config.toml
num_hidden_layers = 11
hidden_size = 96
num_attention_heads = 3
num_key_value_heads = 3
head_dim = 32
intermediate_size = 256
vocab_size = 8138
hidden_act = "swiglu"
norm = "rmsnorm"
norm_place = "pre"
norm_eps = 1e-05
positions = "rope"
rope_theta = 10000.0
rope_fraction = 0.75
qk_norm = false
attn_scale = 0.177
bias = "none"
tie_word_embeddings = false
parallel_block = false
init = "uniform"
init_std_qkv = 0.0439
init_std_o = 0.0
init_std_up = 0.0439
init_std_down = 0.0
optimizer = "muon"
learning_rate = 0.00434
lr_mult_o = 1.5
lr_mult_down = 2.0
beta1 = 0.95
lr_head = 0.00642
max_grad_norm = 1.0
warmup_steps = 200
schedule = "wsd"
decay_fraction = 0.747
decay_shape = "linear"
final_lr_fraction = 0.0
batch_tokens = 8192
max_seq_len = 1024
doc_mask = true
train_tokens = 101000000
max_steps = 12330
dataset = "wikipedia_en"
Each number is 500 + 50 x the weight over its row's rms, rounded and kept within 0 to 999. Layers, rows and columns count from 0. Numbers have three digits each. The size before them is the row's rms in percent of the matrix's.

# up: layer 5 MLP up, 256x96, rms 0.179, rows 111-156, columns 0-95
# down: layer 5 MLP down (transposed), 256x96, rms 0.12, rows 111-156, columns 0-95
# gate: layer 5 MLP gate, 256x96, rms 0.176, rows 112-157, columns 0-95
up111 101:531503452496480528483517408484465427510483542513569435472460460543426433482542463526435542536601444494543516493451464507549523492529571502442482428503552547468492417489555501483554505517597572558528641536532484387484490459571465487560561526550490575598508475553640489484511489517402453516
down111 096:450523543504555530474507514485459531505574467347498628552525454471465536526494477490502531439481526560544447574469471512485407437467393465634608526449460527551483521479465502555547530552493441473487524420485538571553485504422448511498444474435531536548487486528387476594504500502496578540
gate112 094:518512549440568444507442494451535533539550569517454519463500468531442588558531475582483431496471406496381315504522490527464498447483433504537540473486386501462510582491463491445460420546551414580525414526490513532469507505438538487510470490571400518479516446482509472512561545444459536520
up112 093:595495453501454524537482516560559462502531529474569564487488417476493498509617467476517427465522441405456479605411432423538506503450507531464581460504434638528514574529530497425519566534579483499426456551550531594468505496455572409553536571492523486442497528506549466515501510528449569486
down112 089:531493504549516496494442485464583499512563435491480523600581529455534492474557473523570514429527555471644537456421456569512419556555463505421551570535608514566546524524475598533532585538574529477478545510571478477437543521520538480476402504479560514548521512531497466429427520574564499437
gate113 096:485502495468514489454565498545499489566520496632448497475432536429507431598462630487469428540508473557515530472499479478474478436495529558483447456607463485473531459477559470475582547567514504545462503417516595581595500581394570544524457514428434495490509541519596517508580549505548477506
up113 095:560491559553463494467586475448520603507409544473481471497510488462526515528528453483549450558441502552548504460517604560490434533495493516471436573556456481381455455525517472456425515537499568547504553516540592459470479454471546528408473433548460485524503429634544577461566587504477540600
down113 095:504454469398516549453558453521567576493534405531463481465402582423456550565509459440500549472524509539518502446515558578475526449480485590489486496534533476445459455451500545530601558550564464516541554445541541530570556461420442615527517543540468432505534579549512584442575515538506498568
gate114 097:543522487561432541529507488478460460484400465537449515482527579527591465567443440473598454426480480586598519606478536551541503414570567559548527392560523584469549424520496558572450519490503476536464506548536591554536522542479574557533443431499483503495450486491547414498484515468518494558
up114 091:535502456545492569502463508478469423473432516503470566480492549544575464592421456510624516485540516507608579626515448553546523527553492586534514467503540449546514507528520543615478541476476506488557546504554565517560614603525513516522454471475474554434472492564501413472503483464542574584
down114 096:482463543485570544534470522444528445455559478417432475426461519531418449463539537495447510484389460425561546521493573481451473479504431447616532439432430517459553457481525466423457523494499516442502514337571483444563473613590432460516520480517517552494521499544481485550484448433526527489
gate115 103:550471555424581470434515492541476455450473535589442563462548504613548481511455464455481616553479516461446540476508492571511431502461493539423546514597484443510532537585588491464536481528449453486599587399509506465431490506491498570586534557522494420531538567477487516458428436479486441457
up115 093:517437445467460499461587440488465502446501511523556508475460483457426472428538506606476521440494529473451594451514540450488432353508444512574520530510595387495574522529503476466407471571490432504569429474481464568463488439537481428520509402467454556492507549485523476606465559483472540452
down115 097:447503540592491449503471495490473460616422464445505525499463466567446424472479530481476515497530443555527508528490392458447598503476499561464453454422566421500487506516547570404550523499449582466428545559446437515486458486462590439525486474520472508502512393490384427430474548481498454406
gate116 093:441426437464487501439477501563494572457411513438439510501515499446534517477497558557455580511446584526526564553542456568525450433557562519396416524482534474557445521607473532491533487490398507593504482461558503532546488509428598483499484417483551424460542441442492421590518518551540544520
up116 082:554511568496464481534510467445473430501540444539591565560378471553471479479434559495498432503546427505511458517489478474460424545530502415568572479457511381544469508540523449413480572524617493371521540518529489510482586540511453490530552576573508562520455519562498424501461586498462472500
down116 089:446479572478494434522536466442470525466465540511575495473532491503485498522513470470554430575566522473508534414359544461421515498405443445585467417562462432511562500494493548511484498377522535505466496524510458461424523532457460483616531430399549544476468531487427519472397427492477530419
gate117 104:508424396493452515541524516468512437596460608458595541436491495519528569501538536542529502566473482457445515586493434502473516403527504532493446484446471473489524547524516425519416442476453574645529575478528476451532479432529484590500499525472532582471508536452549540489459529465495460352
up117 103:460584541500541493484606485519601451497503469527422471616505444435444362495544448418489502495491511556496489464490490538546452482588426509509597537529553488442544500535473571511543433544503471448469527541481536584454459494498478498517640439545526421560460480508483507459483446496535496626
down117 113:493548448537452480544381470454485452506523586400542435460509405512456541485505408525584457559485471435446486554509467541490524469498557540508387562477483475462460511509485373483488564529504583527535560391499521444570420487451458535500491533546500471502487595497615584499508451479440504484
gate118 099:461486544492496492482551445532503555551521568556511416523522467545592433475457534495522553536522485572472446478456466510480519508534456493486365616435647587489531484517509530442500556493598500527430545426544556448481542481516512476469434528490604480480513475537490458488457424580472523360
up118 108:564489508540590462420466443574569389600465483488491477405467456475509506536473571567459490564507455398505497489555475546490399497539510528434480382519417412499501401485461474508515457472460541483500477455485422445434520522458483417483531466520499562612533536484456509497517442518457410537
down118 102:508594441471401553453511387494407410422507517562525589563451522475453553538577502397512489454503468437556481510426388540504463451522541485555573426512422525509478588451512446489499496491477516559540530448541513476527500535510478480520491589512491477474485491635551505541521480464598500546
gate119 100:602491514554499502460486441480454517536494545509469538543588475500549458425541586443486513550461448518363475514504495507430540539453457460494568449499434511505586473592471469511468510556502508517498536470530508462497509452461539451531489435632460428519638549650575512538556515432467476537
up119 074:558576653515500535431520479512569464506416486467447516555529477545551503602481454483518508526530449456417498450471523540440535533532504473550506433471455513473472455471545410495490481575543534458476550484406509511488528445537566483447418460494526450549653414533548510545579543396504569507
down119 084:460497428479513525490549526551508523496456491467523508508445533389554495470410457497476520458534479501605596590414595438604458510482562473511461584412563554566495530459513489591410588527515467474453483500512479536500475563493518516463530442470505530482444557406453491493362474536461457438
gate120 111:473528499577587536434444402500547528479435452557474581460436408508454366508538559558467543630441555437462454534537426441585465448560513555482488477555519448459507492457542527476505574485402525536467520487376458526540515459474454466540569511523465532544513531528457550551520474480526493516
up120 094:466518522438459471588483514509444539528574608451503491497444530456483529487551598490511579529612454572487486538439551481508466431432497413535511493438476474577429481472554586531483474478536561551543563460567392429431501570535436557541441496475614509464525508530508454515507473486473591429
down120 097:487512483482414498550410406578476490467466581473569526603500427518415468525451591521566626489470473525507482523473427468487518494394495499476434468501443467538490577492553419462446375527578559492460531385534443467449440494495464473477470549519502590532458528513527477506508547495450510452
gate121 096:464563489498520409547398451547466642597404469496529562506539457487520489473509506538553447512506535481544565533450513458517448516478552477616490593624535528526487497536541465544495520530532519540464444423574531477594517537519509385460571522405460541447475490515541444538443463519525556516
up121 101:512522452601483574469481561479550455429554514487472457553483526485560533603386530560574498433550487576427602507564498438463471503496475512575518458428521447397530530534443484491524469427459500522464471542475500529496434419440553527498501436548465512522403441606479482496584509509449520405
down121 102:507489502475539646474533479475547534525574549561408560478522571573457536457500464450530521560499475503415343497494566569568593490485474493450525551562435496552548500468525451517500494450488513490460477391422477509515509463456563542524389487485551501526525487480554521470610417506570535538
gate122 117:474462477433410513512510552472442522506396468439517538500512489563409541523471493426531563553539548600544480480453463476449578547663434525455495425506508560497575540581434544445433564543492493487542470471513497560490466543456493523440535442460536512477436490386495443607442536507527478483
up122 132:498528525533504452475529460524479448500511558504498512458500394478464408495448554541451548510528451399504460396471444608382456548478424544509465481489614423528467605489487380455522517436466505482489517374501457500457560502509429472490463559532521449480433525510441505404449533509501477440
down122 122:484415506571543489433530430479579474465467524496584462502528449413541503530426550544584559534463581498492547467567552499584425450447587502438464548561503530469571624499498470486528490548472424464498542482545407481494451436468493424549549430544522421542519503497447436472564476533577442464
gate123 102:493528520458439474555498581474459502594546523448509449479485483474511533445495507464519354429518447521459506454621532472515521499471552470535548452570409529538436465516462509375403548462544519564400480520517525504580488508539528507451523473498547537425440535438457411432486579590515525431
up123 088:524485496555545499532489422533522397502433529508516505537453476571482563486517480509452471523383453518563547497447481616512601442506520529543470575551493597578571529605459460482562459465457484491556538487511517475444483521471522469569439505480578536605462388497508502606495500528592417515
down123 098:456560542436454476515469507492523607629557483510514486481512512502473534513504458446518393439503516524482529485570485553517481423439484435472546473531457520595366567559520467426428543424424569520411533510458518506506460511517512487417555472468514522502468492450391433411456489608550494538
gate124 101:512572554562533511494457559458446532479380524518450537495479446467492498442424517505519552509439575430506481539493452548499511530417550569405510496473499429564433447438620586594549529462522466528488452391497503398472551458527546616399450502532512548468456493560523467494497489535445499496
up124 098:586580581531503483459533555429433571504486465445399529449512385566454475470480488471615509421471436459504501502498551483645468485453541487386501540514432475457478522448528532448513466428487460494538412522446522572518509551402506583455474513470551565541419493532529489496496502558502512537
down124 094:459503511454527569552432502565499504590565428570432534513486610485508460497585431467376452544537530507464520496582515533416500461567537494570419560519463528523560477509461423478489598519389515422454507454500591429501448557554508423509435465460473507417486454486523508540466457463538498494
gate125 094:537540497534504462528562494462521552422498529472539474513429470535393584582527443485522467550499574481447493510472461487499471561479538457453521407543558602471579505573536467403492515524558552380502531435517423586492437534519444478514531488493464499577587555527516537450526625432509448420
up125 096:529489520485453504456489565538506492547513470543553521462516442487474505498441515544592412514480528582432464519410522509538490416545473644490574451438419486475497459506607455516562509481547419621537498466500500467506630494473539457488508459467498474417496510426505510520543462369492501614
down125 097:473523427448506479577470465493486501480441534670480496445519561469450558544512477555437539483570460454479459464453496557484560498477489453474518604476564500465559496580524515480464476538539549511500495525478541462472471363457496361537574524598429544537434500529558525479508503565503450381
gate126 107:537455500531444540552523466579464456549466500543500415476423512585498564517442549500494545424552574448466440587458510471515606570455529492507538494521507467513458378500479565485419536459512572517470439560527503468558509521474434498417504517517496450566418485518456495471539560466380634428
up126 099:479510539561502390397495476492399553445460444462502491514463533517475507529492509536411436522435499475539503595527535455514482437562491464568447492487516475494373442552495434435408581511548490421480550578506529509525531466600515433605490444562522586486491492486518508496483631455534544530
down126 100:597514516501422505520477490489607534552565527585552482486512496551480539452463447502590441517519558537530478477465474435431560463509458468356462463555518454507508494518444484622409472582549485511506484377454551473471563543450589538419449483511535450555574452525455457526528501555459472545
gate127 102:544500427429486440519367461505462525514566481458480528459547529551585525455588545403442471441577608574452465565455509497482493516582505527460509411502481539511442425563535526380442508548457534510518602543580568524517455479468561508546585492474543502482560553552481469447475501475482527512
up127 115:528524548534496519473482456508502588417497496474484501525424472562546602532484450469525468552500529375562541489548502449526460518440393566573489478402561513488455483406558537631414446504457441484515526436446498512440534511537463497453425430494452422433520467543465508409537523500474593476
down127 109:479509505545468466423616526507514508557470470429534404563486410498480445509429466567488493451456467505459567447475533518495474461433463494543499539432517462435556541396525501588502514439497466488443391331408510508519602570484504448467456540503527488474443476558502491475463449560502583517
gate128 096:481523494506469445486501494465543571478486456539482518493494484553467551479433493598526486501391527556558637609556509519498482518518565470564479418380533429538523524467496498560519542495621468505441477403470491438435482475540467488543412525472622585497477551526469573480491461399486489469
up128 109:375472503449553512443513425465486521550501482503532476486524541462535561400378486466548401536476526476508522508540380438505475489488464491519482520439540506439508555490403423544473519494507506615405549470560429484492541546492475467570452456540471553579544494474511534378580537434445501443
down128 103:577552539542445481570543579535527515396539521572515600432509519535425456566512463532491564392534512536444463503460561498540558472468542492482483544543489514508488499581572572443475544513505446420563452548504452520454392475445494504474498554436494505501495472498430445670475528498585499559
gate129 094:474532484512509488437478504478527584493510456543544524575518462527499543545437482516480513470480569476447535543536422533429500589488519444492445482546545624487467569521363502406539507508455456500473483539482533603588494495471459505464509396495533622544608531539614557549493533455584445495
up129 093:460491512481553417508438559471504558433588565462478458475400525495484524524526524521482464506544477478459505500492575423505469533511469499540538370569373505572547498451499446594475379462430435498551507500536485481501594497508513455506480604442510463509410452539497494401461416571432476490
down129 096:512523486472500510411443466546485574416468601469554399529572520532442529541554490496454567537471454468472475529435509537482435556578489493494509501491494524445537540490477478460467386458528551492480560514537539450539494469636463410481490505443500530452463335497482538623565538560547492452
gate130 100:460557493529475488452531442530356494514540565344538482527435544488469499414583533500477518485447548595552516472459504478435585604501524482479475500494496568538501527590517591459567542517528449446468462504632505527410607488535540516509495470448495483439538487533436490565504538515468536506
up130 108:468673441557546427451543407505510531528538492419404548525522465489507520478488521397592498503448464556514523522455412500620495457493493522566482443503569558412413426542514541544488422447488566511454554552412507516536443429483467524542532497507529486533482508525508557548444553514485487469
down130 107:454446531597506515515444560518524473470527540540420511487503555461481478535501578499465540518527460583517526506551467542489477503476508506558505583540399457570430494399497474396558549509548526494522474260460545492450552479526528471441542509485400472485494468519523443494576506418486467465
gate131 094:457465441475461406545563482560480526491533560574593435540494412531457522546473565562510523507485488445522585585438477528563481557520459452435485460529465588469521504510489469475561469449447538497428506459514497500471486510597519460525403505471569548504400467546502442526466453441481438321
up131 141:501416514478583446466533389519422438446549496541502539421590467526529440439485577475516551518451506540517437487460468499509521443555472458408430507499515500528511461533548462456561587522532555520484577470490520404420438406547433496470471498522466419491456526616475437421477501395509435493
down131 127:484515573579487449473468457466484455563526474564474529473572502444445456434511547405401550517488534554550441427494475502439613479475479569506548505475531464535485460475497478466616522595545566511507520488510467571456489404567475479496499484576453396537539548516443441481365553417458523519
gate132 086:529476519393460594615475539515530507576457537563457521506491403556418543431493525470437565594553527568451514462543522446466556563462426472532535473426491426495471495575503538478544559452474612502453441450464500555533535493537442491548557502444546420567453584523482438562528470526497533514
up132 085:532488393466461482519595503488475510491461554430478458478527539437445473537463585545612524458511498581552522502507549482530435523448501517473463639497415500555533448507451447448468424522432559501553509585560468468495448631403490556476464485538507530565506428561528495582485533427455498552
down132 088:535521536599594492433454535524553601461485514531534514451519518508461414500558475381474481539507458538554563485518388534468546568492485384507530481534542446523474546525565582495542484430468532518426479501556548516517583491535391436555481511376549485492455545443518541582493463469551462447
gate133 109:457460523506502460506508415468500463542542445499508497517459458611521553461461497526579447529409462431443476507551514500569548471515525432401572479426463422492471629540511488529540476472461567563403510362501459489438489460568498550547472445443400475446483501558436518429544520548454443489
up133 113:492524499477500471526510551499558533469569471525566442568433530510462563454499474531513553523519470523479561527520557552586537441612479487552479539459573508375479531541452505548470507499442624579427586467567516468461486506524506492555441443495451498565453401497580613463502484634446515478
down133 106:480464516534510498532506461524512523531477425339486439400426469501535469535483451505544563533425552515505459501575450429524484495389458511479496481596434520545476478510508391548601471505561532478499463435516454539552368515455574475482516524482488487485573518515466386527488459396536561536
gate134 101:479496535462395508451535495513460517521492482525544498502625584497502517520546529426548496462456585477539477579553525400439637509551525477499434480480442548414518407562500482588513527547579556549573473401550512480466506528588494561468490561489576434445568445501490499496528500501575503569
up134 099:420468473498499541498455503392542445503533455458570452505492451569585503528535464517454519472547517523459501459490413432377506516429542439609453470422502515418511501464529510444501435488529501524417506538476556510440495436586481429433574470545491500539510569548487612529569444431537552402
down134 093:527504498490408583442546489555525500491479525426465546482525489378442441500452573603508544543590500580521468529429511521454478529470517572537514516485499455550521457476479471425533431505471407514584502528506464511570500450531589407529492468469529485515506342504488514478481569611460422576
gate135 099:568504569502587522477553556401480569520506480483429429534563434590594400548526443533542482407510611508544471551480571523523502565572506507446495449533491497496544527511441532526496573594526471449550499380522566534467547412528472550449535438504536535563468496469413504431466487515514491501
up135 097:448527448580485527456485446509433517515428491526547460435492602391454576490501503468505545511477442492471533457479436445455473479469527394524457565481607463423489484564464534546595443546594533572517527531444386476526475519555554405554448485564499515495529565529535480570573488445427476475
down135 098:475539590506518464517464526525447479445488474547476459682592416550611450518508476542552501428470549531571578556553482511468499499531471493495547453514432555575468473458468432462543540453514551453555445486518569574475492452475488485425473467450535476584538553511446509407483487610550536535
gate136 094:436454470491414547481532325571465504469463536561541475449415457512503581435487531500419538498486556591527528575467433483532470566502508504494599472541511486451501523527449523404509538533486513433541536435524506621425524526526455513498498543446534472488481472488482491497555530614373526457
up136 116:581507623542526430558459547390516519477477459475493555503570576506542433503506518501581514544537517516515427529603558490441529477541474547542521521474534615477507444597638468554453531454475489583450525519431526445628451484552498512508486447541512482479451564480511492489553479449532422519
down136 107:473514493442448436528377608456489524546495471562552438546526501540496553445521542560532577541464452465437497469462496506520571469502438516569507405550485416529449475496584471590475536620565499473448449505531554545582594577522530455405476474467531504569513530601525520502467461500538435480
gate137 086:504501429471503505519518459485538513548465507567465438574433496484470585488567488454546479466522515538497534479510479542498570444474605579516591494460403487456542459497400568493551477517424481507594584602481510513523490416531471573549529564516460419549571555607511578592445469543463477568
up137 084:522452522503469520498488546544527478480552543412510480481542401525479400427521505516493461582495472509501514502475550479570483486515468553465460444534515481652488519574562506538503566548504537518409430356579451474497523455518511453500495506577590528441403411408501487355505477507497501494
down137 086:479463571485527489505454492508526562483504622487526514414439411544536449397566476500573439572475406454428464486424506509422480474512469503444506441508474481654449524548500506461418437530461496598474545434547506486491490443488482492552462411567559535491501401443446476468556478521459450489
gate138 108:501522535526558518488451455604443521455458522386503453527515482504664544496570459533582505471506443523429524524499503515503452544487460527510496500436541513599526419501515546475437408474514512539412443525489508532511550542487428452558420517592456569439537512470455570477447588515488523370
up138 103:550473516493555422523513567477450431480470538438505453472534493512447507475541504449474498465527460635604440520573400596495462422370449504575459526484477487611484390468499474478485469460569565492545502542548373496469471538485490531524481515530516521459484535471484539403451547532477432438
down138 100:476490553507509493521530462564479465538498461395515572457447525478618510517584524491514516581561537495469489537460539462504484537599435538527505461495543593460500424526468521602513515569382518494475419394489421485460411596501458567484570564597430465560534521443517517521494548470528531558
gate139 098:500501570454463487513532451568469491576457531458458486537511484454500571559454580512494486551523512455442431410461546493567483469502386531465575497514543507607507550577546493452513532538517544450474532403538373464495551553568394515393524417577518546459534490514455469435425539498556498438
up139 126:510467445498599524426471425424421506470492426495439435443486487553568575558501536561462500433484593482541520536515407448471518542541581568469407431439471512561487520465407478547484473510534528474609549451586561529483403476462486481503521536459466452470471477443480504547580444545483496408
down139 115:439489499475415482532598487535456537556571516488505496480514452450491435446439473380382481469558549496520431512392528509506504518519460405471515434551530436474523492530489558483515499453429402462464466368479395558466596460536439501503512445509538601526484458535484453504448566456549502502
gate140 107:561555545485462466532443494496543503457482491378539519480492487426502571515525540615504496613475526454456567502476495426509428558551532513498527524480533452506447518514590555522472435450468525509441558498581637488518526529430464533341464491493539532514504599427488505556551583516518569455
up140 105:496524593431519578508669445590507398461474535526540478477465436445490439456525442553539462465435579604516544452553558447450571420527518473513500466536568471389553525563535460426478560522499590563495469458517494496513469464501500489527554435491498523473490453494508514524406510476546558462
down140 101:529426424535467475484494510458497503506499443359579455459480474614573501417474391483517510600579429498457485503504457417573524559338501476497511503506494525496424541462569508536542437496502496494457561588425494572475568494525497553492531560546536472472501556523461506443494516433530536541
gate141 094:400503472526470539551505555424446505538502465385498460486556561547544517512605487495511506546502516540427401504614522479480596534505493471572493601601460553540529541452552486541437413494505538419536504523501534590579481495497502483469492469442553556491446615437442530502505439542581497501
up141 092:388404444557582434498548460489466474499508451503484565495473499494482494514530486472443538513475520517436465530643399525499515512467533442540499541470436479437530501543501385559526445429496527489528426554459542606487399440441583474591453541510484581561527525529522512436439456506485409480
down141 090:511540531584485468409584445568513433424431571495465572470479546468512476461506400537459509485479535541443556545478483490495448454534430568433479493506524533502513514461460541479563606491517587505425541507443397465507407544421591512489524481503419471458449416526525355521527452512469496466
gate142 101:445512556516431451557458473501456517539497406455516493578495509463496548475450460510485553428473534412502499490508621529531469517432525588497567617455523499487550488530515487486395506473482430489547575438454471505566470500555518522533473359523518501556529450477516496378577601603462447530
up142 116:489551517521490515599523415529475488512445507450524481568454307413505517489521525551415520521588449442552463595493543477510506515564535479462535540429468509607522508576498548544527523543513462434507535460518448529445479478447424560615580441512478496568445517531523449484548474501486510587
down142 106:452466436497482475420520529502451446562552525529453536472452490430490453578545613581514461493539467582519589485481480510485544482556471492572492439556446504523576460481425575451558500490519510494491479402543457530333443492446479485462481585456480518445497458501530454645504443496536579499
gate143 096:487448476488467439478549541503427496467475543545469478479564419448571543482498546506512435482532543535520574536411593456557507542522562568525497447463512477526570590449386585390507502537429434497517417498450522443483530552526505563373474502466478574439421493450501483547544443511586477436
up143 108:497510491485430528468558635497546522468491470505489495521444489432537550443517573586532546493416492506525564444505544433445516551493430588513505598473527454583555574426509514375439436464452464576514436515438480520519525577489464502431483542439493466403425525480415523519585485473544543471
down143 107:518465400538532529578487573622506491467542497442559479484499383420516525579541537524498469503511515539510523412535559517512495624438504583593582578512516465483445542440506546439489399505496461487486404497504539421526539518485430492429494542490470471425503553570479568571471523491527562546
gate144 105:493411550553381450477579468449502485403516447490496485527535524571570480585403490557622518506452568385481488531542483425521521523488394536497545486496528538451464508492464540538518567420483450539514582475512485451451445510534554446470470398465518501403573503541584517471564480490473502515
up144 101:489452496415433376550557503479491472405500521479539474516486531570603519562427638481506565539465542424507477543508515436528549428469442464448511522520533518544385554495526462454477534493476514596501471515526472495507608642531486454455556467476563546491476438566467482488440537445537502474
down144 109:466521519533448522395459480430470612586496438617534451525532600439557462491391509525507511545480527463530543438570500534474518601522533475480520518494526410449480595489515515490463602489515417496464510431549564523415559478521507606473412505441520438537563468557501497437497554517507494500
gate145 096:403525485534547453497597453559493456467415481516557485512532498569487304490435495520505452483468595469422522472465521522488466492545502411553534529396520509416517504503530443475461543502548500601533469466500454487421480476474409442423469499540484533514483475530461491524408553384472452516
up145 098:442521502522513502523573530513510535520443426495493450511434462530528420472352514554419484525535450631433551472463484517435441564461464508567485548473491403393461448492510564469477544542525522554528475552541500505465515524432450491436559523498465430518427480572437473467437638469546505436
down145 098:622486488466414427507409514468510438428467582474526535458609499442537585499567461554585605513431490514518515590529526516545474465506474533534546523488516511503566634507446509508541521490447621497508500471460536453585450557518562488444468456538412561489537515512561511582518456499498522530
gate146 092:490530489575429559537420453573559471589529543469505600451566450524541501531514538562494487441439536496477542557413480472512519450505467462517487433532508498480472520384484535425371483528451521489454426501446532460479525399561517548497488410427467498550428564386503548534441460526504445425
up146 100:467560546486619472474554532429467484462493441480556364496504563555480542482469467406456528503544487493479481456570544459498510562446456513520544528515527503452470529588555423514530479523542394483617545521565453551524509483432527499434479478562570520424559425538404534461565438459410522543
down146 105:472429517480461445508424526495455503499555532600505582501442503500577515477481491538575500476496562469522469452448545535464481492490496498466484496457453513429476501473528518532452464610406479449417498459500438493493565473551446411534419491528591481512391541435607467540489547599667446521
gate147 107:441426543607501463467527444518456545497450512542540497504531530523507476490542484408541650435466468493444585528603450538483480476423464495560461606449561470417584515532529600594574464551541610516496486465474517534517455428512487448515457507524485482533518608506486450467538536532449482491
up147 096:544544436500473462488509542440496536424531571430503513521504441502503547562483535647442466550570567477511444471492525480440530588522495495441579505475503507470456568444544423467446523582498334494486529561510510500524505539560497559447462495604518587469577557462501506511440476477596433447
down147 095:468523485483423523544528487568521509499508432416484474510469577548493584522569557485541512585599492462527590510450407388502498447481511634458424489510474431526477411598528443461593531525470509458469521441418443531553502485451511445453519378443519518551544492538462449473505469483503488446
gate148 085:516460566415470497422481556465471475476529530494415437469521460537443564476438521438503390594462519465408506567492552606431506574515450595544523499522481480546512527524436462502505455420440495507539489492483500573619464533536480550516572464400474520441489445451492573587471516446507409463
up148 081:490559475609524418517524439534466448475504490517574541565550498464572405541541509519471605415518526474587489464541471432457482516444500433458440437412533524521494417502552545479516458522577553502396517472490507454387469452509508467529484496551493446510607566611510447454464502507404535482
down148 087:523447382538459533586447491444490517499455474504563541526520464588450590493590440567454538580534424576515451574458511505568567500558548536492485509532467473377536587516521425481426430584530483508473480571517476532493540550541468521465498472534521494517440512470532439392575450549533426477
gate149 088:516461463485454422353487468546462582490509440475649532421448577473501576518527524457480500648506466480383487537488486570424440539561483521476471475458484413574567535535514472460458504563523467524596521484547523488481448497526492413511538526545554526437515469528462504522569502463497539465
up149 089:456472455439477541540428539478548541447457576490508518542534488426478500487588450543420516413476575540524579594465502390442548489423533595537555530554469557455468485508501528470506473483436514440444429589405451528473542516468556548498459382548489388562504543491484463451450516523455530467
down149 091:503503516554436510583436450425551473477541431453542488456449531518512513523517499546544534527560422477461505408572522424509488525480463415474518454451402453469542609458538527478550419551485468530549483497552413400576468514441551470530530487570515584345487481459493517526514534398493565525
gate150 105:514395533543452457586497578459492498430562483564517499496588533541477485502396509501548520465477521539441553628549528479536539554519486493531493506513535525476543539550572508526442513470521476582434496507508591540574547459584560438578448448464465423482562466497477515482477614471415516365
up150 089:415545482457501551464518471523496554593475468519519485453475532460535370474490503536530450515421503481553458354421458467415491483453500428443515522466505462469525461494482416515578507441453530410520513537534422487445492444422535603499504439490455493456445536428550442480524508526505525660
down150 102:468538541549476538548568560506409516497554558570482531520562498569468476431480458542441530426425642516395539539492513507587568462459395513473451535470467478451460518533585533517454497490506539598537544604479550500440520552522525438506398433439492483411500556519530570530508502528510457470
gate151 108:424412434471552560425482514476543506443456559442502527602473546539470494508452534454520536543469470492427561440555494575454467469544463556498453577452501477539526544648471543487550477477557499470623490491388383481481529401505410523483514519565493612512542502463474485500446503494513498532
up151 103:587514510510481410533538539462463466407499469573486531427458493539449424562467538519444553440532424460585576570463542482484429505478519573510520446442515451417466539483544491483433462599506372404498537519425523521503447541398581531518538558542515572479505547443497488565544529438525465497
down151 101:474509505458493432495508534444571549550516481389479468428548470529560532442377562482515468526481589422491484430399473448559540584531546518540553478500389534543385480484545507485454469470452541528417489442454541457485497488412482421509546571506479589520443510501486448541507467467426588465
gate152 086:350581448482466555452497505482526464513458496528427478432403470569518497462590507476579582566501458598525554510526461440509449593563505517549495446520477439583490503526488439540502526447475511512422457485424462478510493463577451581459537520447527507467471640474442561515473505468519409502
up152 096:572431447529493506541441512524545515432513511418606455581622532440577428484398578533400535495554429452480467459538434554488484505515514499427513516480539525486504539573488539525572500522425515488553527537472562524570510531426553415537474453633446543515441507446529547510505517545511499560
down152 097:466551499489559521501542454403535464621501592632397518469468539460552517560517496508525456592494441559416506481564505470493500464446473489544483502582512410527536539540516468423462486495459553485441505477574438485564538437583534526511512524440628542447536577542438533521546533518484446446
gate153 080:412502561471574505580563473533526497474576433537469517572438510512461489489479583549569563483530428553526539437499555543527467487545484436531504471465478459524606426563590542515446497489529484470547504494496492411487438508454607477539546543406466432496496559420540452530394508576513480377
up153 097:581516487581492509501466511368394468575436558563498545407558539505544480507506453491464438500524552456438447542516449422477550395479495538444480561565426484521429462582456472530570544419502509545503484446498561514415567462501426485518503466545491526492522528563455497435499494421433496610
down153 093:500426454508444479441540408573437468458506477498432502537540592480500508486534528487526574520365457541492458493420497457542467551562502537508481396522482515472459568551547501439544465484492562598475494574528458581540451515582579525430518452531505514448499542547477573618533592535531591538
gate154 101:522481448448458485488487464586441585514500561505534546466468409507431543513451538436565436561439429452438539560466506482484499541483587390501413503488400570418530526527416632496408484516520491463428518519568581512572550548466526500592487545482496538494591477519562536504512485522478516487
up154 093:418540514543447484391611446488491508500462417490505401630427613501440501589525481556533450454524541427528503550554515500499491488504498479547480582525452519487459505496496442540540504510463444571547516504539484589485480461522554595446442371471498537562510411511513481583437477447520506517
down154 098:417525529463512455465547439577515567601501527480495444500482484523471495571515455466583408542551536360477479532513504463486491476567513474435545485507541471470449405593441624573556469546522390539487514590575580551525481472542529458518427473467544480545523497501473570481420530528506546451
gate155 087:518553416531419453550522589616415591621487442485419485568496479553490464528484544501524540468490536490595418389449510494554506464462480455478393524498536512449520503515534473507573530536555529526523503440508528545482545495572471529593517632461461496523520579504422517473469516468485567541
up155 091:599547498431385502477538552559454559557518465504487561554356505503479536546437488547484521456532470461476437431422456575536525416491510466492437444489520538459580474547533536487519569445535513518493479501516536569480507480579589525526493546376509555522473518434371438497493482500393503516
down155 089:477407497471520541517574488479513395410487540547549453491470511487467519470472467407563520482486521432547536564581503454639580486520588526542509565512524553535426437492478503651457466496476491479456521521461447512537541551415506557475565529566475436569547515457549415459405476493478448500
gate156 096:462477483514449507636446474583497526487563428506558521415473484548533540462499521508582519495578522524546391556480568481530559483496538509513514509480540435572522470495498427526443559598600448555531574383595476481428463603457465488509468429467504483425497470502500575543526537425485513445
up156 100:510400458584603503370455508436513480537392539465452472532550546627526513610499495441510578405492467509528476507542454512473473427513475566484445473474520549475414518456499468463565572491440556501460590480509469495509466492438543463458549447526581601545493485493529487438502462561552500486
down156 103:474488513504399509560520439433512473502515416572489489550504454456583513513529459499436494527380542595509435509470496593509504605547485459437483467593526457524577472533443520403382491530583491514546536404483504515512497490535527560509397502496550450512493414558472499534592474482559481418
gate157 103:437524479554456469510515567436469476447433532487453594477495495472412527448584482519468521508500488539575464486449448483550402486457497447450497577508458560529537501561488466475516436527415537454494507578502523437583594479521564504574530495514538504375493523433472576570470532636475386444